Weights of a small transformer language model: 4 heads of 64, RMSNorm before each block.
Each number is 500 + 25 x the weight over its row's rms, rounded and kept within 0 to 999. Layers, rows and columns count from 0. Numbers have three digits each. The size before them is the row's rms in percent of the matrix's.

# layer 5 MLP down (transposed), 1024x256, rms 0.0308, rows 329-356, columns 224-255
109:501539504484509558514538534516507499497487496513491482518524513527479510498524486503483491493482
108:499531547526493488489556500458517472490446506516502475495486498541596493532473511554436499506508
118:523517500449473523458517501508469492493461473445491486499501499534519534485502546499551506485510
083:514492521491525470493546480536501541499507510479497530499484467501475470538483457492473510514470
102:474479535508490499518509570465469518495525484465513497458478480509468495490513502516481464509463
099:459509503554504505497525506514492467456477483542501489484507508513492441547532495499496497489511
102:521510489504519549458470555548465469538508492488476465517490449504492467499476491491482518513435
110:475534419514493488488452505549516534423462515519461520522474544511515483532516459510503476477502
108:483511497461500558445477510533499448486508525507510504500520536500479458525499477492478502442533
100:493509481517540522512543476478474448530514488542475524469492461507525504463507493494458481503491
102:493487476470503483483502493548488509495514507481518534496538511517484569500496556495521527499511
097:573511439535492513546514521469528506480497516495539541513489481469481518468487491494497502525513
089:506457498462488479515484498464531508525506510522498502449477511483515500484494546474488560500568
101:523523525502539510493523526529477471497473503490508461510525537472501474495513442534520482476485
101:518472462513514501483511472523525472511537473507497473442522563499528489544468484485467467452484
099:515500482499505484479496440503484501451481536548552498523491525523495496530491476468511521488499
103:506464479497493506519477493503457517487495489510481529492487491479521489491487460534480501479539
177:540455472513487535533513515441500528499481479478515545528510524448463512498490506483504495529499
100:501482508486492476476493534467452547517543513497507472467526475514467498504563512486506517455449
054:501493489461503545521525461471510497534505517529515471555505515470541506505527489476498534486500
099:483512509539481500446479472526533503490497482505472497501516547460516468445490551449506551513512
103:487526532514486525535502494503510506486487451482540485502521525497478472496490490543552518515508
092:451494525472478457488555540511480490513495518496478512497474459479480507477520517437478545499506
105:526475517553479477504516499524513483471510513491500558505514498500490512528481510484518498484527
100:478507479542490507489494537451508525474484500515491530438448501521469495532475494523467504482504
091:495521496484523521509508491516523511530489546482472472507483507525491509543531451527484494494505
054:499482488468544528455474504492486500519520494519457484465498488519487508468525471531460535544498
102:536518520511524530506494461489486514563506507527485481489524518505504473505477548451490500535520
# layer 5 MLP gate, 1024x256, rms 0.133, rows 330-357, columns 224-255
114:464502460522538536505531485457539485487502470509523508440508452543477469534486547474472457479499
106:567450464515493517456538489523468487496493504492524505487521493532495502468494479470531521532494
082:462521533473504504496538480545487474480539484489533471510484483499503481489492500504471524497469
099:523542516526501484466477513506513500501488445494466496494545515470534484525535515511539477495458
103:509535467446490477508501437506528504519517459476491523502502486526441520486527509506484501537503
103:478481510505512464457512521510515531486517505507505524473507502492479528484508530521505480493519
112:502506527454478493529487447518476527549496488458526505521486521491489521481503492499466533486513
108:519460460554506526509522527524480528503493469493504491499511483487501502467486513541478509505506
105:469512501504504479531485508506529501536464454478517466482498500459508520510548510476472501476510
099:454497587527504482478459512438482474484521508484497426534519507444524525482522453506495501523544
093:528484422524503504513499460519482471508538550508517506523500530468456544504494531507498485487527
092:532467523480483495525521487503528534490511482469510478539521531495556520494472486540483531478503
105:488477469505488524495491472449507501470544498559465536493500499508513483545537520573515519479518
106:496428464526474481498526518481497478490470484502470496499522532494501523487513477490504514489457
104:515482506503497507434492487514457538467493493517501464537524498514491479517511479498486485527484
103:476500537487489474515510554537548502524490491509508514506474478530529551472490505435464492476432
140:517471506499475469525497517468498515524495489487479514546525493481495501504478519471510518543526
098:514513413524504485519462499481526452505544487528503507459540495484501477500521483491515461498547
051:517513479504516513473531477499539480516480526470454500476504520511537493522499503398471499461551
100:481509517507471478488526481504491511484473476515524535506534480495518534517526443490454494504494
103:499495490523453524518495475478526511489511496534464463524494504512515516486514560561533498505532
092:498471507494524516495524512502451481506522534477468487474487482485519461487503506556505496493518
112:543519487553461501496497520532522506474463494477523492537526519487479520485520500456508454525507
101:495460507496458469544522501503499486550463506491487479523523556468482493485518474507526497478470
087:504457495514485510522541454528508564540524515496469514502463551499445505470486465469514489520467
049:467458494462473487457485505516498491471529490492502542494473502488497457468519525512485470554460
114:510487489497551497497501499495471488506539510484482484519460516541544495491487501468514511482497
110:474494492501504492514541508476506545519441505491497492506496483514523474496516478484475521460499
# layer 5 MLP up, 1024x256, rms 0.126, rows 330-356, columns 224-255
111:497477521474523491475556464538507481493495529515557490492521515468480437486492509474517444513496
112:517485502503509528504506494521534496471492507528472453499510454511514470492524534508460466490533
065:560428496513481473508490522514557535512480504534477533482533522502476488523482477516534447518536
110:457466494534483482522527503499500535490496487544477500516490481530502544564482471518460508523497
100:488457490540463486544491515484498498515522468489553484511487499502519490468500486476492524472526
104:524475472555526534533493508516496472509523479496501501501510523497540495474492482484491493470480
109:523480532505493541468485525522477474463493449513512457509512472541467534489477510518496477509552
113:527487501498482465487459527497493513540505491522478479477469468504506500506484478499530506473467
098:465496478427476501544520482515477520521439516498476509501447556463544523500521490526507473490526
098:532495503487516475515459532474492514484495502546477501554496540500544492509523494550495517469504
075:485493513540495488494493511509481497531464464495526500495512454539499462521499493531489507508468
094:542535482492491512513533516504478522494507495500490477522493455470500543492484493488504544511573
105:529465506499457499502465473493509477498502456503476487489514440484575536498481509522494514511496
108:485461493453526545491488485427503482501490525546475490489463520506502445489504501506484502510494
103:501499515476479502489492485486505547478477537486502476490505485484507510530547480475557510507468
102:521548503483477467472473505522481466485474514493518538492486534519467522507516492505527536508519
157:504525502498536487480498540512522499456499486492485525530522540456466511537515462485506525532470
094:538450486499486513507495461491526463503488548499440516561541486487499478528506480498487545500469
050:501513509466487489486498477486481484482466505531514492545456503461519513454489517468455494490458
102:482471447532453470516508541497469488507459522543544493512510491469511488500518461505525502498505
102:514482498553481484512500487475530531501520521501487515458542496522525524502502537498529542478475
091:478514491492499516502477480508485522496477477534487470507466542471557435451504499542522486483501
106:518519536500482493488512488478485516507460509482523570535452494486517479463506486505521484497521
102:536446540518484501445538525512568493491479459482467489530522508520530516490533482489499510502535
088:484484497499484509479513492537533515516521548477477483523540461459468505512547481524491479516549
050:483472511500482527487495515526486522478502507482539470469547504500525535481481513501479476535523
110:528523500496488494524492443472516486514524546480504492522453508485495531521495446493537470516471